{
  "num_key_value_heads": 4,
  "norm": "layernorm",
  "norm_place": "pre",
  "norm_eps": 1e-05,
  "bias": "none",
  "tie_word_embeddings": true,
  "init_std_qkv": 0.0181,
  "init_std_o": 0.0,
  "init_std_down": 0.0,
  "learning_rate": 0.000577,
  "beta2": 0.95,
  "lr_head": 0.00313,
  "warmup_steps": 294,
  "schedule": "wsd",
  "dataset": "wikipedia_en"
}
Each number is 500 + 25 x the weight over its row's rms, rounded and kept within 0 to 999. Layers, rows and columns count from 0. Numbers have three digits each. The size before them is the row's rms in percent of the matrix's.

# layer 4 attention key, 256x512, rms 0.0276, rows 176-191, columns 0-127
085:510496499459502502504457473485532484476468491458469518506526523457492526541479510511482474531536516500509517497489486518490486511505476486483492437481500514494498494494499518538474465477516508503517474487473486485522516461510482501517527524510505522455509497525504504475452545515462492509515483501491480516506461513495481481505512500495548510523457479480528525492505533463536476494508
088:502473497513495488535484518542430531482503467517511499473518533517498515532497469529544503591545538551471483512523498480506506479506494503483476500518481510481520485494504431459453485524505498498501508479514511503516542470526556498507503487485539502482481489491517521497442506511492480536528488497477458550507422500494483468495497514517487496488510497504509459498507515492525479531530
085:509528480516493486506460487510466476477501496497462493494517500480515502509503506493508522564557509538502521530488488497497492467488527501479503470486516486512466465469516478497451498478496477533511493477493515480555539485564492543512488526452482503505515475510501469432452453497478484522514455526526486494458435532523522484542488498482485517501461490475483500518505485491522437540554
085:522488466506504488497477525490433505476475488482513466483479491495487509540522516523514496524501516524506458485507487467519472510496485519513484421491493505522509476492524431506447469488501520517497508513457477514494500497494546469507479518554503496472505470502522507493470469502508460539491461497511512522494458492467531497505511508533499502497497512490502492474496483490518511560527
085:511525497469505479531523494482527477526506535495529476505484494500510488538496554501537482452488509488495481480505495511488498491508558465497508506527495486481519492532493480540537488515475499501492492512479473524538512525487513451481493487486535500568542478495504511462515476517568488507460508479520471458530514516455475473490488511487492499512477520532475528448527480523487514551519
090:531485531513504518502526523519530507502477472486512487513482506491509480480512508514519489454496519520517499486536493488499542503524539517516498592545497506488548532533514508463581498519478508457518500514573526521511469486533461481531492477466481530523538462544490483547539497516506466470516520450478505479476489513507497529452496484489497488515493485507494490534449501485516453466449
091:506504482484494554488519507522496443539445538492481527527516507486524478473534521552485508465521517519487533496485493544527458515488516485523528450561533479541494512507534522568457512485485512503534506500411494493481498498504488516463522505530473511558448491559492523461523498495447515499491496536545535511494533454501537478508495523500510474519451492566513498497490507495488554575501
089:514445556492501510498534513493434515514510456514490496531518498498538496488505513469509503551489502494489519538514476459516546499459499496511489451493486486507522488452534404492439500549499517480482526496524531509497536511507479486528458521497524449446490497478466493482503483524526515514502508501507513501498482520489525500487486508473489513456521523485507484525480479491497499543496
099:468494515507506510468479467472477484493499485529515492520491511488527533486480490478532462511511517519505490485504517536497557494499487507501482568476432504455505492493492495429500467483486483504486511510604507514493542506524517530519478477524540443495498477482462470517494533511518528396463483529507452490539500495473488494505502477501463525476531498533526490559481516489521476433507
086:499490523455492436474505468498524523473499504482471511496481502519516514482504514507539519484460518503461503520457483491480544481488483494487467547524509471475479501472506534486538494524480525498518508501565486515545500498489483499478515499465523527482506484533466490520536534531538450485470501482479491413512506522491497498465467458536508496464565515526468535537490504498512487484491
091:481481479553496475492487461498409516500494501496504484521493527492532527503514473508522510451493514483506476514530492524543517499494495481493466547471455499527522516488486497402523518511511489491509491509579506530526532511529510474537402490497489476476486496493501468533451461532513497448476501468519465509493510517503519464502498504476483518425520522551503451554504511539518523428437
092:465488504515488474494493485508398464497521525517523506483482523535494507489457513497521499541560499505530492489496496489566537501522484496509469458522475525493511476500489429449455468515512495498504511518518509524514505509491492505514401517495516499472508509479490478476519487497505466469503483487518502510489499483476510504521492509488468499464541459494510470509501508487485514539485
096:480485513483497483555521517487594504442515479522508530480509504514491503519528483460480500522502512506464509472482534487450441499492481501511479507477505519501518490512490542505509524478509511542530516494464475469500512525486523520469551511506480560471503539480487541501515526498505488556515502485491479484507488488492514501513525484490548490534485502444505520451472528484490488466514
093:485498501487483450508499537542560473515515519505523494531484523491512514521497486493507475555518512516516472497473514460461516511498532479487499457534495531464492512535509485597502539525481484494514514496387482501502493520515497493531557507500494464486505491519488522463503492483507482586501471499504484511525504492460492517495533458504563482525492503493493518461496474496511507556500
091:480485497563507535477529442487428471511513525492515505467493498474517491483516464536468524443514499512538495499510483544584506531531500513457473544521455468504478509480487508393510499506491545504518502500564471488471507495497482506485416489525490505504476487496503472549500528507499511419501510502506525527489505527484505483496498511497466491490489492524496448533511494508499511431486
088:543518489487499506486487593566578537504504520457479486511492511497510570491475500494508522488516483463497520503477513469479501473468519484538500534499475533512531504493525497569446514527477485523485522513401522511541505495486507467504576473516498529561497515520490537531529446480491448560522497492505514505496476489517502485519455516533535482514475489526478510492537468538484487514500
# layer 4 attention query, 256x512, rms 0.0287, rows 177-191, columns 0-127
083:512518494503464513488500487488495510472491445508467497507506472473507512557492504471494477553589509532499511481498494491487512525512451504497460495524462424456484532483541530515489478493530537482467488530515509519533505508487479512497491513504512488517524536497484485517492530515467483499513473518502490465502497506487504544516467509523566485473490521525505532525481515482528536487552
083:444456452493486527480494475531487526501481478473483513507473462459496528517521507508511507527491506503455522454491477502491509471496462509539479484442501481473486537503491520492498508469530511465519498442492517529488514463511466477522522491520487488538474503508486541483467507471487491476512496544492488480507483526484493485533477495490489478512532497499494549507507509521500545507463
075:528475508512487544496463518464498499491456507496538495515491526524468520475490497502489509543556507481471480493498495542489502473517513469486498493491478495487508541495506499480501509523565495523459515483502515511479483479491466529509472491500552537512508477484507474512529509464450497485517543531513543553501485499523521523477478517478483503517521483496565498502497517495475517505499
083:495464487458545488500482486482493572530465510496539496512479466499501487486503529475508511473480459515511481524498506531487506548483474520530450481518520519479516521519482504491472473514510496489481506501508494498493506466505475470502504518484508545506514487461502505474493550477490488494513490456523496495522519480488484467497514519455493499504478477498528512475495482452493480500450
082:491541508503525469441499539489531510505535486511496473554543560489497513531505462437529532530435487496484514510485487462474524518485533417468480503508520467492495497496488512506503515508497457489489481491517576490510479464500534488507533517492555511515496544511525525545485497446508455480499482494452498516482511539542512525529486444492482484465487482489486449507501454481505529519443
086:484478499492514476492527504492459522528531455459468449488502449537551553486521448500453513465492507487515539493491464482525510525515542532505488509436468489482476493520477505501489500542483503509491459490522480506476499491501484492515485513474504550478531542473506499510524514490482468462523568462485520520494496494501483481474488521505486488493492476506492476519528497535526499509532
085:493525500509501437440482470535513487470525516507519500474505540528496495467500489540547493532499508514504537510465490544496483479518470483475466490493471539509487511525485513482500497476488499474444497544518553493533507526552490520554492488451452481535542477459491493517510452436552532475510509509463528479502524488518502524531480439496483473471443505527480518527536537511525474499462
091:506455453506547509488459497495520483465513525535501492495486486486532477487509518521488517487469494512523519521470519478456548519487454496497477536520520507551520470486461509497491509495485507531479501517476482483481508478542507459493523502465456466484500524513507478511516536500523549478556524502532471499498517475490520507499441497491483483477455508474527547538463523513492462480498
083:506553502482513459483505487495508509470496473535476501506545533538498489503523467497494561488526484488515480516508528534519520498478523474463517495467528520481524489494489489521509508516509484494506493545508543499502462529521492518474479492526524502476466505496484521473544476523516512483521501478486513510470513493495492519528486484473517491501443470477479468514500492485509496514452
081:517520483536536541506514526526510483465511494531531499476485503445499512486438526469517485524535563526514495508503527493496509502544508488478527501511503499483510492478511528506493500499473532507524542506528497452532504498470517535479501505486482488515488510498484496529541518511523533521530499473507468491504473498485501509505520508503508500498510480481502475503524456459544477501493
081:524467479549526539533482458492481530465479521512526516481545495473494503480537486501549473505511517487486493549508449514476478466483510522466511500468510435520448507481523507481483531505512493518495454539494492472493466508501445535504491504498526488517481533483459497522540524534455480522487492520531510519504440521512505502519512508523471524500516497537469507469485504523500516496551
090:508496508549491514494474547487494481496491490512522520512520484546497520485471482524513480550585496509478486519523508512462491482533481516468517474501468456468568435438485486492466496489508503520478567503489434506497455535507475493483507477522470483527489442496513513500521500478485512516473469495469509462475495507540482483502527530487525503485554511498500527486512520502491440515533
084:507554510497513530443485475518503509528504507480494492501483453494484479529526513521441448518473518493499515506501454487540519535501537511507499493517515488508538515495511498518476479493472492480501469504493575514477542483514494504520515500492495522465487527499482482501563538505488492465502494545459498503497480525524508521516493519452508500515548471495495460499498539499476539494509
083:477521492473489485509537537462492501523482478518527532483531505503518501504525480498485434464444526488517504457545521502451522505485541476560482525493514541541536473509464525508510499478521484466512493475509494487508480452507530500492505517494522549487512538539517526515504570505503511503490544426502527485496482492512518496503506509504456521520489490526510525508486457508509491485525
080:475422513500452505528524471455500486511515492529453520507489489533477510515510527496526528519512530537535533484456481520538500545535461534462472504487474501451481533512483486528502493529503502501463502476511508519496482466523498558533516563458490493483474524500485495476454511510470482511533528540507517510496515507529508558480470502481536546512480485525538508502491497490535525525537
# layer 4 attention value, 256x512, rms 0.022, rows 128-166, columns 0-127
104:514518551493495514456493537461511497473529497516495460534438492513531445475572511467510507471511472539498480528482488510508492551469507489530501503513499491503510500512473470506506524537498446512496491533521512480477461493514531521482491506522498510446490507499485497503519503501535507494501488499504463528485462501507503464439491504509517450503535496518491488484532497441465497493463
102:482511493469532458483511528501491520485506455505447522523513503555535533506467513463510513517482444531530496489517514508510521500519490489555468494458493536457492461508465522516510454474498501491490530539503514481539481503501525495540512513513506479539467477527452497467488492464493518489491472516465518473519481508472516488545529528544488504511489544484555484520483463508507519496502
093:453479545496476468471484466492493494490500520474488487455514441518509532459516462526522480462472544477538491493476502496520486514508499507505471497434466471529530498497570503520475506509515506512496523438487483487473519532508521515508476520498485509498544446476533484508527477478466482492504467488486518454482529521502505516500533489517465456495504496506468510512539560501523508517480
104:504527495505546494462478491513512513493521507474485495475515470503488481495520488474495532522494452501475491472504482531515493539481461512507478480559484489513491474487516480483515536490535496526481438530488527540536524502520532526507513508492516501480487516450493468472515501532531501485497468507477502501465493521488488561480488502431494512487495509494499493474510518474435540505474
099:500537488495482472502488484499517454495520520489500586512462502539466509523465477463494508529500516513472541491521496515508546511537483467489539509471513490520512484503465467490524540475514485509493537502475482527524508491529511521484476505527500496534491452564478550476440528509480507501505495479497464501522496485462512511480510495506537484506495477520532535525473508468510488522482
091:520543500439484524475481488507496470502538492534531485495518498538488465550465516502481531517564521538493502507461502527487514486506518485470524505514484532488540497537483519513484465473486485512511442530480480545502455521501462523498527450505480497503470516467505481542486518513509475460476516509482510492448484495499509482513497527461488479477506495533519480513500478500483489524511
102:554528496506491518498498502483482492493528507475559501519524534472514526510488503542480487520507518444496492510543547511481508497453534490513477515500486505523518546497522495494519495507473483499487529520520494518513520508497485500500492480498514469456501544479510466546525467492492472495491563501494481568457481466529505580490491510511489508484471488494493489501497506501427463501473
101:480495454515494512503460476477495503473495488501535475498518459497516545498510537508480442505534497491519509477508505508536508522474517538525497480500499502486499516550462496495512522472511540532527457441519491514484545471513520494514518495498520458526511480539501508460476495523466497491474511528531471546475501523521537464472508511439496522513491473511528494488516505435460546508512
104:469494483457527485479467479484520482473507487487487554495492525484483508537503500516437508488510487499506511505481502513527494494465533513482515514506516526507500513509490478529493533530492482505505502497495480512460500495515459478494536528475517500476450522524471483512530489503500490479515532502505480504449498515522486506547510490547513511490497436502492479504453472522502494504471
095:488488489459510502576500530502500503514519540487482547463506472567494488488472515504481507504475494540526509531474475488508509520498504486494553490529477515499538453510475495487511521496502542514498512514525465471500492508482498464483508506499496482520495447490507520495512502485495507511483492494552483520517466501464502478496480522515487467486512530509477484511476517516560443515504
098:507490475479499506465503490513514511440483464481488511494502529533535505516507485539478496506482475484479526526505515527485498494506468515497529487504514497530512537495510492513498490535513513470521521500526479534503501503535499539516508511509471480509486461526479492474485494530499473479492468509532505480512483479481476552516509479507470499501487436508510507503540520478532510508467
097:543497527504511539514491522436477488502445489525499550525488494507511485519514458534473485500476487498545496510492508505517498513523500444491486502513477519517561495499486494494507487509464487495486568503516477476490503499507527488527513493483519495527504486519474511526483474489477477513514496492533504537485492497496482478493464497556474519502506504489491505527522509530538479478525
100:513520474507487483496485502505481494479494525508452465505461517544498515487529491511503493499453514505502518473556508513478499481533515534464527511400494523503506489492505525512495557499494495512503502489502524473499534519537490554474485458520475481472460522497489489496443453453474513491511481486509480462523482470466512518521519518503499486497457497529475468544439515532497514509508
097:487478531489502510484534504513520473525519497529495457477490512506505486464523432503476479527502518512502520449489515483498521496583494538519480490468493493489524533535532507478516497481489500517485531468502485535475476493501471510483478497531475458482484568549541473478481508477510492507478521493500491548511514490493509505439527510489466520483517497519486509503478499490493541506502
101:499502515503496470452466495545517502499513498520508498501496529467456485442485543486493509441463526531505541514480510522526513508486530515512522488545484476477534485517530494492498469470511479508513450532472511498501500486516538499487505501528511519444486519484483500489482519510484517539555496477508518468544492465459507513479480472494516522508472450524480516506505464468518527511471
091:505503487485501466509482539473512502468496474524517518489462496478568532503457484469536505468497532482510438505490530504515486509505501462482502480475495505520487543459489494490458519472534463522531483562483498528484511523491490536473504507521492505511485550455494481512473504516531511468515495514490470511490509469488522508496517522455506518504505478524517503485477493537502496519491
092:473514522497479527513515526462497489493522471501517534505523489498495517492513472487487450508525538485519555480522486528501491501486524513466501514485515477495511454494467500524530511483525505522486503490469529461484475441492504542500479524500525500514499504492476539477519514465497531518450544469493514486537516511552526456533498536514511483480463443500528542483482464405533519520509
101:496489487510489525528502521465520537494510499481524457519534488498522523499470536494474503508464469496465505483520494522487521491459515470489486509480507521484491499490541485509546504482533435515496554511496542501460508544519520498488477517498504500533467469488523484512449498458507453470492486497525508518485478484502499552507496507465493473490489552515534519518516517474460486496466
091:476498548505494508522494511500517531492499463456494491498452496499515535495508520547520489499453508473508488529501497519479506483509481538487504493523504545537509498494510471499489498547491539492512526474508464497496521479530469490514486510520515505486496475523498453507497477448505516485500519498465492498498477527471520474475521493494461483528488461487471444524491476446490484516495
092:451480486499496496504486478496509552466486503499469451511471509520474538480560431501478462483464546479530517507469496489483518515500510514551519515507498490517549515511521521525514499547500524518500482470517493535470468505476502509506516511504510513467492499511490498482498513519505472517466499499475471519499539508488536432525511472501461499496454484517476458491475488459462524510498
101:517537466514479492485553523581481499482469483495522530517553508467459489523545500524547511471530499497488537484529515519485478463498519547482456490527514497435516462530528491506509539488460492466510494537484492491491494509534501487522492520513474512484529490477511500516529533493502508508477512500500518522483515497530473507467496475508537481514497444486505467510511482494533518511502
104:473494480489488499497479492525484496511481481524497493509532484516516507489472511524479492484490507513521481440486489512486503549538474473479467515470477503447464487493543505516505517450518523567500492510512517503519478525489521503515505522504498473535510473506501515488471528545508472502519503500510488502494530474503465538536453506498483482493501455493529541525511563513496552508508
086:487469481505536481518515531507515472479486506484497486465514470482508550491501518501482510501539514478494501483472484500513484451504489493487503512508504506484484519524505500496489494514496503508497496456484482440517529480471511456486503484501481492507522513476584478567539471540527471517500506504505501499475474542532489485508525528464485496487495578497466498475546513529527472514485
104:533489522467503506551532476533512549497495472500548532482546528550492522509472473529507463497506540484518515505491512536470515496519486499474494495520520485510477522497523487498491503552529547495499465454492463482469494505523510459502520478490510549493531524486534507517516529482469515534490486517518530498480505529539485529470494483520489516490488507471507506510475524553513450515502
103:477490499521507525485508495517509515536478505500490458519463519536563469484531446528515477504517488519503480523499495505496506524500480484479481512502464526489484463511506490500505477477503508522483509556521520481561508516512501557503503496538524481540471500515448493502489490487534490476549439541497486479488439494477497523470486516455482529511495474480484529537524490519479513489472
098:459541565501515449531456484478488492472493467532526529476492495498545495499501471485500465492512501491514541483538492510472472506522476476529522515512514500520471514489511481535473417526461504512493530510497512492504487525512480495499520494525534481494511470474484500508514535444470521516501490530489469475490528474526487502511467476512487486508469568495522523471469523509569497478538
104:523475504490504470493532495522512536534459466520548457520533459466477510507508514465501483512524484493531522498479522482502489550535510484563470516534511472484490507500516511489490470495524487487467520511510474495505462497536484493479480499543507539510534464476522492535509495479518498499514486505459543470524540485516490526463492519460508503517513502482513480485558526509532482493491
097:491500489493489494490481506495519501511519523514519500496483499464498567499488494533491468504537503510474470505504525535483481501451505500529456510493489520522514519499538515532490495468480490483502516506513501514457544492491494488479520475506469463523531539445531473517531480517492528508496533482486434496445521467511481472532502498500501543527525481503461515531533528502465482515471
094:508486512529470546517494500536512541514477512523506492486493497503496469485464510505472527498504526499480512468483493508509486521508475518499480484511504475470536535474492487506478502499563508552470456511484471503475489508506534509480467451507506519461481455502496523508516528512495527479532480467482459480486575411537523488462483511480509509518489454491507489481493541524503481502490
099:483531509518502505499518480502497574510466503526545542523495550485565544540472501546510482465499495466482474525497467564488490503458441509526543497501491533558458530489505477533505482502549493434492484524506506535517503482515501504463488496506487475480454528458519484511487500465543511503509525536496495487482485482465492527515528464486526527518522481501485483489512471540509526498495
095:511479539523481503465531530461528472488560488461468490467467500522493519500497501516485554506477486483499488531504508491526533486490529533487529499475536511523501512497554508502503470534489517490508494489486506513486521505484528502546471492492498506479488495468507485505500488485500494494473520462524472530515469533501512533498490483535475427523510527479487479493497488505506506528460
098:500494475508506521537472494484508529506470493513515434457474523520549506510465480485501486474525463471522485528504500536512509526537499521489507492484528484465533472538516528502491499472503489450511513497531513499498514477498517510472510444524498490546537510492469511507461511469517484505522546528522498534502497524503528435525487518461492521506484500490459518478532469532511501498500
102:478498471495515533463449517478508485473475516492521462489494510522450497480540461458507488489481506500475521462543489526523478509481521512530492476490512502536520487491524541516523473576516482508506464488507512511473530495479481519507504523511492499488494511517486518503502513518487496493473504489473488538491471494508531492491505476472493484511518576497533498469508471525476486514462
102:517527535529517503544470494488511498492479523540528501484470516445519532478471472533513474500474507481509521516525523545463478489501504480488509520501512484531482531538526504511491565484522484492510501479480468515522491498532494444500508483479488500505469505442538462495477530498511530506485483517499488544425502493475474500485458508483473486493494518508505497520527502528445506479491
102:535496481492510498505546486516496519518508522513501568486487494480467484502466508532522480494500511507514538473514444519486506482520516569458484502483495491512502468463490495494499503493521513522489502495493516516562537500507506538544487510506505516547508462480517549486495509521535538490536480504498499525493488510508485507551488499525480541486508482514511516506497534506477534516498
094:510506521469502442514478517493495468455524514507502504493506524510478517553465502509538482493498523473462514510484536485510541488510495535530533514512513550488481511531502497499489483540500485503523509542501532482521501503474462470495524523533498469470533452526476503491518499496533465493530522479529510477463475503501488466524491524463500515484509431515555490489515495571497485503474
094:468555510540532510490527470479490481505477517516465496554505527519531492507573469494516508512475492477466490511511531446512487436481494544508524500411514498492537505513498505503485466503466530488474584501492479481505506547520490511497461534505521509505494493493539497509475488496509503537516486531509450480520480480509504474505541545460507472515520549498497506492508486470501503520502
094:500480487510505468534516488553492521531479503515485510521547555491485443515455490482512534463498516487463490503498472490505499516511480507491519516538484527562455535472535486475498553509520532495515472499475518518532487520479453538511507489485495506499507522500510485511479544520517513484522512524446504446485538510486540544489512493495498515478468527515510520506456464488516513499499
094:503515503494546497498501512476512453507508489512506523490503520534467559498507505504516503514516461519496511514534492522472500502459515556483503521493494489488493535487462501497486472460495464492482515529492486552451483527490446581503482478514510471513467506510496500493466505479475476507470571541515437557506487496472512510427542544461475492509474521521524498515477485543521486505510
# layer 4 attention output (transposed), 256x512, rms 0.0209, rows 128-166, columns 0-127
102:531505478487486481541481498480558470518464519509529504484496508524511529507441477528527506514522505488464528467494502543510470438507488491529495544494552507513507521474509496522516509508496556515523509477457464505513501486511481509538559499513503496477502505494482476528482462499452511532503513493532500480508512495467505478480503469510486498546479496513509543543470490496551521456501
105:467482500564474502504504498522564504479488496501533500499502490462507495476497481521493481476520506516510509501530527495506554510485502517496489519522515494533466489477536499498501484496533480501527499481504514456505500498520495495468502506486472500474529529492525499501472511525480435518502516507514484472491494496511479499488530508519562506458503507525487519490501518485500456457539
091:508503495516522500524521501469521531475501470539503513516517523462477517553485522478483513486490487499485521494505489513506504509508499496531526545539484505501539508507494536567494500504512504520521488521497481493495529503518521475470518484510491526469504505528492523471540470492486464534502510450512533500513514511507488489465487471515539515493557555438516483499499514527475474471509
102:485527488498524508532518496532560457533449498498499482466502542516514498490491489505510487504491502501515505506495535472486475482487492492491469573451533499523524509520478526420521476493478533498481529480551473470505506535485471493485520490506472518523499487508490512573464480502477525499508556489484493487509497509495498489515490456513467502483471506493497511541507501470540478417508
100:486486510549513496489495470502386517497514494473534450498501502483512484486527495513484519475509502485520477503541521526537482535507471494480484507510514518503487482510506453361494500488487491494506505515577512495500476455506490487521401489507504485469492522499481464516498538503478515412508494504499512506479501507512516512514507512500471485463527494503504477517523466490506516494473
091:472446521467476501508531534478467514487510495468486564516520482451513496485527507489489511481411495471497506507509436486509530493493501557508510521487483528506493490484533523498526525482513504486526520446512508523488514497506537464521506500461524509509508483520510492527520547453506500520547487446514492524514504545528508459492476523472514485499487540432504514541506474501477547510505
105:514500454467464490503506493500581495517459490452447481515493507486482491481505525478502484506512502495523540521473489487441486484512515491506505430495523491498532493499498531629518497441491534493483499494409500460498470512498504488492575503514482463552495444503514573479547499511515525517479470530505464479515518492454517482522523508507486503511478489492501573453525496465512478554518
098:512494524470549514479526518534564475501458477462513514505522537470513494535467473502518504499497508491507512521468527494455512514484520494494497454523540484503490517527499518597515494525523488503489499550440510485485497481501558492514558512472490504515521490508530569538482495548532519479486508485488507538521499500514479549510445476504528504504496474495505538526509490505492481576490
107:483447479525470494501490469474504548504501522463464452521513484502533499457526496516500489512449494531526524490480469491456531532499470516536522525532515520550467535442516528425508498509538508475481481473525489511505496511514530538522495483519492495527489475511524520568500568454504487447528472534491456457496493502524511505492490564537488467495516518527500528525524495486504503532504
100:483526497553556504473477464473514491487503457518464487493486553461466459448534486470499492523502495484499492484540519489498489479492504477503484539478492523499498439508511485541484521472502488522501546438446508465476526495522525529472515509538470515500476514498505503484549472483455466550497535477541485493495487495512450518484477476504533515523491496518507454488519502501526509484492
101:523505529526497479509530486479500504498468496508521500507475524501485521525473490522528507440467498507501516510478499522506517519490504489515502542575504485540551514465520508479503514480514509499523490468522506475492480491503490513495481485486525538483511550490540489549544545482503491482531485467508512474504514506481508470518457521500518493517525495526500511519487509497495498487531
094:521482506514497508482491439540519532466537527514497507528519487404468464502499483502485504520474499505541490486519477508503511515508474472508504472546497478512494513510533526492497505481529497493473499506450532514520527481536527516485417492520488468497498489489527456455565531486495518506474462491506498478476493503510495522512500543547526500493521507515519508473508479498513564505495
102:476545525541489469521511498470491500538494493459515481512482551514484469551526494507513501440492474511481521514512501486511498516483505455522490435544532482462528528469492469491504469494531500518557478460505518469486456483509516487495513497520539518515493498515544527433470522492509442491503523511531547500467502522515507507488508491476535482468528488472491512472489497482520484520507
097:452499558514473474478494512467459528499498516476467494525488496517486493547451545520501495463519514505500479521535517508547525502496520470499512556522531506491568444481484473473510474511498491498496474497563506491494483465495532481552479467478554500490496464499445529497521473496511505503499463528487517508508497503470492443517493502505475520456541502440498522509469477481495460487484
100:460502490522499513522468511485529522494508518458532522525499473466518475484531445506504508559490515515505491494520475469498448485517476506513510547459504476532467516502477471438519532576489485480509470512483536485528529462500508499493524481511477475522511534531457470530493525500511498450519492545494476485495473531513495485493542486521495474491556545489483433524533480513453504502494
090:476475493539539535498459516499489485470514504465519515516502469459506493599478493501516490522506523526551466507506532498530506506474515517513531500531538485510471475526493477485535496523466483451502449470516514502527518470535516484505524494476512518467523498507463468507479493493511467518508486511503504499514503541503507446511433434477523487453538525498509484482455491504530516488505
095:506514516558494527492487450497423469514511538464506490510503519513501508485506491514506495495537485502492499495513496516556504518494502482528482547492480510503460507517476447380510501537510469488493484509592492540515503454479489500519444490509490491486507485547479460480456489496512514434506495526505527537474477519509510531496532468496478508494516490529478475498509490527473465484466
102:523506494487487461491504525487457526508523471510528528491457516454510481475509475508532492467488489467522508513515495520528466474481498491491500454545468473499518497460532463487513469466493501496503534490507508459475461499504487514470450507499474455505481547484551491454507502511516553450507547482513528481519532529461506488513483475480547515508475477528488511539533484473521508469558
093:485500475461510478496491510511540472490471515493504505503500472551484490521508511512491510494549476476473519512466521517474506489511492494499511377517553503505498513508477514630487515482514546520506509519378486481497472505478524504484601503495517557530503474513527559490520499481506444564502473529514487483510515474524476506490514510513521480500490513495499507429469521501482499607496
093:530450517448468505507506561471534491531488518475516539492497562524483491518483525507514492463493509484490546501511509529488473491514480497514513480479525474539501540462528547608523500484530519487482494510440494494520482473489480497520520533520522501498495495488527495488522473487518497561518534529514503490521527475510523510462502496499500502469542505479490535478525504507502470531499
100:507495468525528518530476497458521491541540538471454446490488528531507542477478529505495472539475488529508482514492487499510498547504503451513490509462513499504492482489489461483518482543495466513526500461555479504484539500473500487502479498537454461499523499512443515503471435471530492464534449486514465455529505520489488502515533487529482535514485515510462536455514503516480468493530
104:532495512518509528518558524500443523487514492512512534505470564452450504489518512499467507497536507487470502506509511465550520505503556520489497466503489501459538461529525489526529467480480476477511503515525545489480518459493525478465496504481498476443523523521519483508519471464481510531493474479527501532508491505532497492506509448459553491474501503482499486471497499501509487525513
087:489489487497536508493490480466409567470526493540484477493512478492537473520484524461485484487442482507503495506497484503533533512500504520484516475470421506490520491499514514446473523472502514513501495478550465533472532534495522508503442501519496489496488492497449515455502520518516487478524533471488528476513518489481516470481461478471460514487493521510553502538453496488482566484525
102:477462495489522522481485489474428496467544488512483468520531471460533480479568500486488513523503490499503496506510467440519476544510531512465515472527421507448511514529491511453491492476499456524493492526551553482498525515517499526522483492472493465507508503533481505496536517475528501435495488541500465439501509517463522495530473499487458495535518506486493481483497493502465536522517
102:486498478466502492508506517509516523511488516515550544502494450507472505494488495507496517493505511483478514511463507494509505495493545484506507447485557507502491487529526489553496518499483528492509511486432507494489484488496513473489518521475508534455523516516544503499490530500455474553512510490518491513493510454527472485503501489494537477462481503495521485465466505499548516524489
097:553507518486472492493497536476540511494528524496510548521474520482499512513502506470488507539522514510457461500470487510438531514493535545503500485485500500486532493545520528571504484480512518481450500519442546508477488456517553518513545499487540488522517466523524509522501503511455490545488497511486507527509480502515528526475508509501572498554515524514528543472466500499490531533499
105:520496470469500501495474501495448474495545560528499494483478479518497529518495545490488506534504509494484478495512529525571484420525534516496500413433475523496539476490507495497506506493457520515497538481460523485517505520469477503499468555496472482482518501460454481487455453525516481518490522498529471491549505483474478471504490428481474510529488526518508466497454515518475523432521
096:516508518468529528517529443506428523517453525510485481517515490476491502499504477470502486463479501498518535473479482499530508506498484475512483518517500490461510530543513512491543494502520537486564471512499496505519529533524529467493508483530544507545507486481492481507532511498498448516514456450486523493503500516483508494491502504516498502448507505470519488484495502498525517508485
093:516520499501544497490491501493511498521525471499528544500492532454452484513502485492494530550474521490508490520532486480515470475485515543477474563513518495512522490523482484502516496507474484467538483497514559507523529449535495485507501526462517509496495510470479458508480465488492511551480460514496540511471479553475489470519466452472524482516546548450513457498498445519503540536455
095:497487462428488475526497510457519493457455536500507501519507479530507521474540515484497502503532491527485515492475485479492497453500503485541489512495497511445507479519517515547479488478489509509520521486483522486505476496474495486511588496489522539559528476504544518529499538489458470462536466497481445465485523512438507508494524501515490479457469514530467471506494522510487484485546
097:479534493486493482522493526504509504464489470529495484483490525493496467510447492512539472487525500534489514484516495499482440498499491480560534494533482502530527530470439492534514490513516494518446492506454471467532468531456467478497536513536515501489486499514486503535578491506491487529490469526485507428499507521492511511513515521536488493485542482507484507457547540512529421488537
102:461467525509496481509509483477471513504542494461506501522513459478496463504500506550465479483444506524488490489472481447519505481464512484530488506531476484510479486476509512517476503539508458504526464520491533499482473517486510521565524466521534538512488478445501499536534519455529485508522471505517523499504492475491460499478517524517507521472520499482495512510477523468474525503490
102:484526499458440467504487500497534506510532495522484519508496526537525508504464504496507483501479489513511528493494479532436479476512494526508502468438521543522466532497482512530508468501511467507439492534461492532521477495490467509480516503500534472540479488490531496488472551513494465543461512556470463457479502498533520572500481559486503486523519481479494498552549523485506495501508
103:530489529446514504504547486512531519491503460504519508503521471463490480557474478484473503522466516502474501509489518490493475510513491507481479444500502498476503481554491524582464494481499469493516520498421545454495495512508544524504565513481494476542479485493481521507550483520459494517527527458475519475483497512487509526508505471517555498501503540503539517512463500497485543546531
103:469505485535523521503507528474503525469485445542516477466528495457520496507535480467454511539456491512495468478541493456523471505507489499492516472517491496496516514546479508511514461475462495517555523447527476495485496505499498478488527516492499523470496544559485484511525511509476477461514539472501488451516519527499522505499493514500559523485473513494489477531504456495490475519532
089:558459481492455505534499532442451554506449516487547457493500493515515521492516516495517470517459492505509472535508465516472474530514496492512475503497502511508500538476507513466522493511491514503506475478530498465504493496505473496549497491514497489469521488490495551505491516507462521504519516512511516531494524482517508509503499497504445510494478514535513536540516518502508494456561
089:481495494512472477520502521505478486524510492493513469525486452520495486503454523494497476464529517525516472512513525521496502527497481466510501580527509490560505491489485494417518483508485477511490481501570525509490470461513465518486435462535502490522522523473512500481504508520521515486504483522506509475511516478454524495451470531511476511482500482471502507479486492494474497416528
091:469522525513480476511520556483509518477517490514506487470502467517502524506550493513510496506513496511438481469505516494501462466516520524503512513480538532491503481517485480511460501478492492520553510523511418473522507508490458495492541512495502534466502525528516556506480540472474488504503506512515482470520500512510464481509561500490503470510509528481483454488542532499523507514508
092:522513532466462508483523499539573500534483517458481532507487506507526480515471485497542492493539531512487522521478499455477503495487528498513504481515564514472508471539507503533522481525518485491505485495473524487491542504488535481481586523489507507518531489527471511497499520494476465516499461503481510521500496523498532494539439500520528499502492485493492554470546491525524490523491